From a checkpoint of a small transformer trained on Wikipedia: LayerNorm before each block.
Each number is 200 + 30 x the weight over the matrix's rms, rounded and kept within 0 to 999. Layers, rows and columns count from 0.

# layer 2 MLP up, 768x192, rms 0.165, rows 320-336, columns 0-191
256,194,223,237,248,265,138,241,239,215,222,217,177,169,233,226,161,193,226,227,208,171,220,243,177,211,190,171,222,197,213,213,178,215,225,206,215,207,249,228,219,172,219,205,231,156,157,182,216,175,228,241,197,131,172,200,187,147,148,217,190,183,188,174,186,197,205,183,237,286,221,195,248,193,171,192,206,235,192,179,186,223,206,221,237,205,200,212,200,184,169,193,191,186,224,144,212,212,204,212,188,197,210,196,175,199,216,190,142,156,211,133,176,230,197,158,270,193,184,196,199,217,239,189,173,222,241,156,183,194,187,217,195,222,201,182,169,206,262,223,205,228,175,180,236,191,223,181,185,227,226,217,189,204,199,219,199,205,186,238,170,178,206,228,215,190,240,141,144,196,180,213,122,202,166,174,240,133,213,180,203,236,233,173,252,172,176,230,209,168,194,207
253,210,201,200,216,231,247,193,146,214,184,173,200,210,221,203,180,175,216,173,168,210,175,197,231,235,156,155,180,149,176,193,201,215,200,204,221,225,205,231,236,174,167,201,158,175,187,190,200,215,184,201,161,182,169,120,242,189,178,210,206,205,230,244,205,159,217,216,225,261,148,171,269,230,175,243,223,190,238,202,187,171,195,175,190,211,211,255,200,164,180,230,168,187,199,203,222,157,232,219,182,173,185,236,191,170,174,194,179,238,267,233,183,251,146,226,191,210,233,182,216,161,189,178,194,178,217,217,244,187,188,215,203,190,202,204,177,259,195,192,192,278,194,190,178,248,221,215,265,200,204,241,181,220,182,202,207,205,223,226,167,164,221,119,188,181,170,200,180,235,200,187,192,186,247,247,187,183,181,205,183,225,180,258,236,195,204,255,224,205,128,185
202,208,214,177,185,216,174,210,162,194,194,192,207,198,201,260,202,212,191,197,188,206,201,202,217,206,238,206,214,219,194,200,187,241,220,196,209,201,197,191,177,209,206,191,218,200,212,228,201,184,183,179,168,167,206,214,179,168,194,161,209,192,183,203,184,141,181,175,148,183,208,202,220,204,205,225,196,198,217,209,202,214,210,211,204,165,165,191,208,236,195,181,200,232,208,242,174,199,192,202,204,211,209,223,196,205,199,215,200,220,213,196,268,238,181,227,168,236,195,199,212,146,186,197,219,259,213,208,237,165,187,202,183,225,198,221,199,218,238,227,241,216,220,158,223,233,186,195,138,202,207,198,184,183,181,197,172,210,230,203,191,176,210,183,204,178,182,200,208,254,217,232,211,174,221,215,198,163,187,221,194,212,192,209,224,214,208,185,187,188,192,188
208,163,161,172,181,192,188,204,193,242,150,154,144,193,190,206,245,195,194,275,201,301,224,137,236,205,204,211,184,226,205,181,157,239,171,210,212,218,190,144,217,207,204,218,219,191,216,205,182,223,227,269,229,221,236,174,171,194,171,178,227,208,217,186,173,152,255,228,226,187,195,190,223,174,180,187,216,214,238,204,186,216,177,243,186,177,232,213,172,199,262,205,187,215,217,153,171,212,136,221,233,206,217,150,208,179,148,277,243,198,205,176,250,235,214,244,186,206,210,184,160,180,178,263,183,196,251,156,225,253,132,207,209,243,214,215,224,143,158,161,164,174,182,181,157,179,210,203,218,169,206,226,219,210,190,227,210,172,244,189,133,175,205,186,247,152,166,184,194,264,235,199,174,196,269,202,200,200,191,234,229,190,164,195,245,178,193,200,137,221,221,222
152,151,190,189,159,222,147,211,238,225,186,222,194,192,167,150,222,243,153,144,242,224,165,230,200,217,183,193,146,246,172,245,200,255,192,203,230,216,177,223,216,227,228,201,203,189,194,267,237,233,176,276,204,208,185,244,174,213,166,244,173,157,231,210,209,196,190,225,179,176,125,220,149,190,219,192,175,200,172,117,307,246,231,185,171,208,170,219,200,190,133,215,243,211,198,234,242,175,256,214,214,198,203,181,241,188,181,235,241,246,234,286,200,194,175,189,161,199,236,221,212,144,246,144,202,225,185,201,217,164,211,206,176,161,171,190,196,230,187,184,215,208,132,194,207,200,176,128,208,200,209,192,206,206,187,236,210,150,211,197,194,200,202,196,216,216,168,231,222,246,230,208,210,229,240,251,185,195,232,210,214,194,165,173,208,207,166,193,192,165,236,187
205,158,237,200,213,201,162,193,225,134,136,205,166,164,227,226,237,162,217,199,212,221,209,158,183,199,206,194,217,195,153,191,229,269,242,255,151,200,195,197,232,201,175,182,196,202,214,190,217,185,229,221,235,212,182,181,190,157,237,136,217,248,190,192,215,245,227,235,191,165,214,191,197,223,168,189,170,142,221,245,216,223,188,210,183,195,202,163,151,212,200,203,187,243,203,142,225,182,258,163,192,230,122,178,212,261,157,179,232,216,213,189,222,187,151,222,204,208,193,202,256,174,185,172,219,161,163,215,231,207,164,226,241,212,204,225,209,145,178,203,148,179,148,200,148,237,196,199,180,227,244,210,202,258,164,199,200,133,196,167,188,239,197,209,213,182,240,168,231,236,168,224,272,204,185,214,176,161,178,145,219,180,205,180,207,170,223,193,197,182,231,180
185,152,243,207,200,197,170,207,218,230,234,176,202,199,215,209,170,193,228,216,169,216,177,249,193,250,231,193,164,174,157,252,188,254,128,220,147,222,200,194,221,154,184,193,214,231,135,238,213,220,229,203,204,236,223,194,256,211,243,142,222,213,241,217,171,296,211,215,215,165,177,188,266,194,200,217,192,242,203,234,255,187,220,244,209,191,218,193,148,215,172,192,191,191,225,220,203,167,190,197,189,159,176,207,182,186,163,227,215,206,270,195,172,179,189,199,228,185,212,205,198,194,182,204,171,222,146,208,168,178,237,191,231,263,162,179,194,219,182,138,204,165,165,210,188,201,199,187,227,187,260,169,162,228,222,121,209,213,248,196,144,187,219,237,194,144,202,216,167,195,155,234,171,249,140,206,149,162,205,232,211,237,237,214,209,214,257,190,247,243,228,207
252,181,245,244,151,233,209,189,212,216,151,185,172,233,226,195,166,212,221,220,188,221,219,238,253,193,225,205,142,206,178,166,146,169,241,225,227,245,231,171,242,208,177,165,192,162,233,206,230,156,272,238,195,211,190,208,201,186,229,188,214,199,198,208,286,161,187,282,212,199,226,208,165,169,199,173,202,210,212,189,206,253,178,170,217,199,195,267,58,161,163,220,187,167,207,269,226,172,202,195,223,208,121,188,244,216,159,200,221,155,151,204,207,194,222,199,157,175,204,225,183,241,176,233,151,166,231,206,202,195,192,157,196,189,164,164,239,207,215,171,201,186,224,202,193,180,209,251,117,253,203,171,183,208,200,226,216,204,178,152,206,178,173,174,182,172,193,232,204,226,232,208,202,192,210,194,228,194,215,164,184,226,194,242,183,221,196,204,177,244,203,235
225,237,209,195,184,217,263,211,221,191,211,183,229,216,264,208,171,169,253,209,199,145,167,193,177,194,208,198,183,204,255,195,163,222,197,210,222,200,182,147,207,185,210,141,139,204,222,200,226,229,156,172,196,138,137,200,203,141,221,167,167,170,206,221,209,225,201,241,177,169,165,248,209,205,165,235,168,221,224,205,208,198,186,205,153,192,227,201,206,197,205,172,178,205,200,155,237,153,203,180,159,198,197,233,221,192,184,226,135,201,175,159,200,244,185,224,218,220,239,185,193,215,187,198,260,217,166,179,183,205,146,216,207,221,216,171,205,218,179,190,225,193,189,167,221,213,180,215,178,229,213,190,191,248,219,198,197,263,209,258,192,248,165,206,219,204,256,153,299,171,162,191,149,184,220,254,206,180,234,173,255,238,207,161,265,164,245,125,192,213,206,164
203,161,193,221,234,209,196,233,146,196,221,255,191,219,211,254,187,206,236,198,208,199,183,209,238,244,179,155,190,162,218,205,231,186,193,204,214,229,156,163,224,285,202,218,193,180,256,156,234,199,158,223,192,234,246,255,220,216,228,190,222,170,186,209,218,198,158,171,235,214,147,204,175,246,243,222,183,172,186,163,190,166,164,151,199,212,251,212,184,191,241,179,196,218,186,189,232,171,227,210,190,192,226,222,198,200,187,221,163,199,192,211,226,157,223,215,247,220,241,194,183,213,206,231,224,180,212,197,217,181,188,215,206,197,233,203,169,184,142,233,185,219,133,215,229,201,167,198,186,209,226,199,231,154,222,236,206,231,188,222,165,182,180,198,222,221,181,195,240,183,208,245,188,233,193,216,196,248,169,204,198,211,149,121,180,170,211,212,187,191,207,218
237,223,211,168,203,176,228,163,232,159,212,206,183,183,193,191,189,192,201,175,156,204,212,206,203,210,163,168,230,225,195,241,187,173,247,243,152,235,228,205,199,228,145,192,164,179,200,151,211,137,171,197,175,200,220,274,232,163,215,202,224,159,149,163,182,194,171,225,180,214,260,175,211,195,214,196,253,210,216,196,212,242,262,237,226,239,186,225,255,179,182,265,184,242,238,179,220,171,186,184,212,161,191,169,184,211,209,174,218,198,234,244,233,124,208,214,219,193,221,204,201,210,258,232,198,205,176,174,143,154,250,214,197,156,193,207,232,241,175,189,210,150,193,211,153,238,220,153,187,215,189,233,205,252,167,157,131,184,255,128,223,199,228,218,203,177,152,108,155,208,155,180,171,217,249,195,164,244,235,172,321,201,239,166,218,171,194,203,139,251,198,163
228,204,278,198,176,202,211,215,199,229,198,190,193,236,215,244,199,189,218,246,184,152,197,200,179,248,189,182,146,206,198,147,182,209,151,171,228,189,127,158,218,174,189,196,248,164,217,185,193,191,220,194,229,242,224,226,159,223,236,213,208,145,235,209,199,172,194,199,176,206,214,190,160,205,168,221,262,178,207,171,154,206,192,247,176,207,211,138,228,187,210,230,216,206,210,210,248,222,183,198,218,269,189,176,216,242,184,181,219,248,127,184,197,221,228,226,201,195,219,206,261,159,212,209,235,172,160,183,198,167,169,141,182,207,206,168,201,239,196,164,199,153,199,178,208,204,196,229,258,226,184,220,221,208,201,224,202,188,223,201,210,197,194,198,207,192,165,239,179,210,201,170,171,255,211,193,191,144,203,198,198,180,178,224,215,176,170,224,207,177,185,161
167,167,189,156,222,223,197,200,183,195,197,196,159,210,169,237,219,245,222,259,215,252,246,232,202,209,206,234,205,183,221,197,177,242,147,214,198,172,190,256,209,161,239,227,234,163,213,178,181,254,240,220,176,183,121,224,235,198,169,163,216,209,182,138,194,230,217,169,224,211,229,250,200,189,185,212,282,191,223,221,218,236,221,216,207,188,203,224,178,189,219,203,246,216,172,169,243,151,208,222,173,186,206,172,200,198,173,193,196,271,184,202,168,259,209,224,187,249,181,227,215,175,232,184,192,162,165,181,224,213,232,173,197,204,205,173,186,198,161,164,219,223,167,271,221,309,247,208,178,202,180,238,215,222,178,146,276,181,189,210,186,194,215,182,204,254,241,177,199,211,207,179,185,196,139,192,174,203,156,240,211,220,227,193,190,164,174,227,219,146,183,200
213,186,220,160,249,185,188,184,226,205,187,225,216,185,177,189,210,186,196,175,157,268,245,222,191,178,235,220,208,217,209,199,174,216,188,204,214,216,165,159,263,216,203,225,162,183,250,156,209,237,189,255,177,203,172,186,254,271,245,190,197,189,158,146,174,183,218,186,213,226,202,202,144,194,173,178,216,203,184,152,163,266,204,223,179,186,204,193,183,200,233,212,191,207,168,170,198,226,178,238,211,226,235,137,221,173,245,241,176,202,171,197,188,199,213,188,241,208,206,216,185,199,246,204,158,190,213,222,253,212,252,207,173,181,159,194,192,183,153,187,194,191,239,214,172,160,246,149,162,206,245,197,206,221,209,174,219,195,154,167,160,207,181,255,246,220,249,187,183,209,245,215,172,222,175,188,175,211,180,241,245,218,177,198,186,121,199,257,253,198,209,219
201,151,212,147,204,221,187,166,215,186,163,197,254,153,220,278,209,178,239,197,206,176,287,198,176,177,216,175,203,232,185,267,210,230,214,206,187,193,190,244,220,253,119,254,206,255,148,205,192,203,165,231,154,189,235,214,221,221,197,226,189,225,192,201,186,229,196,156,232,185,222,288,149,235,179,248,260,170,168,211,193,212,234,239,259,212,223,226,240,176,225,198,198,212,219,175,176,218,181,207,171,227,223,233,247,188,197,181,224,147,199,155,183,147,174,191,203,189,205,149,187,176,205,220,117,216,127,158,180,184,275,129,197,226,182,264,211,192,204,193,194,244,165,180,235,196,196,164,239,227,215,287,131,227,193,213,172,136,159,184,217,194,201,193,192,189,216,165,231,257,221,227,206,179,239,182,232,190,193,277,252,216,196,209,226,271,191,182,202,231,212,163
247,147,190,210,142,192,211,240,169,200,214,226,206,219,195,198,208,146,190,220,135,195,212,215,221,248,237,220,231,152,202,221,163,174,208,155,196,193,199,210,215,172,198,238,159,165,264,197,228,209,176,185,177,182,201,224,200,233,245,249,227,155,232,247,151,195,187,210,196,159,193,203,194,202,209,137,171,230,182,193,204,183,191,207,110,186,204,143,198,170,206,190,196,223,235,211,212,241,198,214,201,187,222,158,215,214,236,230,202,219,211,190,172,150,160,184,224,200,272,218,178,212,183,172,192,235,195,242,205,163,241,232,229,221,171,224,210,222,213,165,222,204,186,165,129,185,215,226,193,242,229,159,197,215,204,159,143,197,223,210,215,192,215,175,197,152,247,204,207,197,250,181,190,225,144,193,231,210,227,206,200,164,180,258,200,198,192,198,216,196,173,196
238,233,185,196,195,170,217,210,147,204,212,197,180,179,219,196,227,196,184,184,171,171,249,224,203,227,168,240,189,263,230,226,186,252,170,232,167,183,212,212,220,195,182,208,187,175,168,143,203,186,243,127,211,214,221,222,176,195,230,191,184,202,235,206,172,210,180,119,220,197,152,182,217,166,166,194,196,202,216,139,231,176,188,219,205,211,227,211,223,176,198,225,216,197,249,125,204,151,179,137,263,183,193,145,211,228,208,203,226,197,190,154,204,244,217,248,227,219,225,191,184,196,224,205,208,183,187,188,218,233,228,202,202,171,184,208,228,213,233,214,167,166,206,229,194,219,174,188,235,224,204,204,162,224,206,209,181,188,201,183,182,215,199,223,136,161,238,209,183,168,199,242,164,204,237,172,247,208,229,259,195,234,198,196,201,208,201,191,210,167,195,197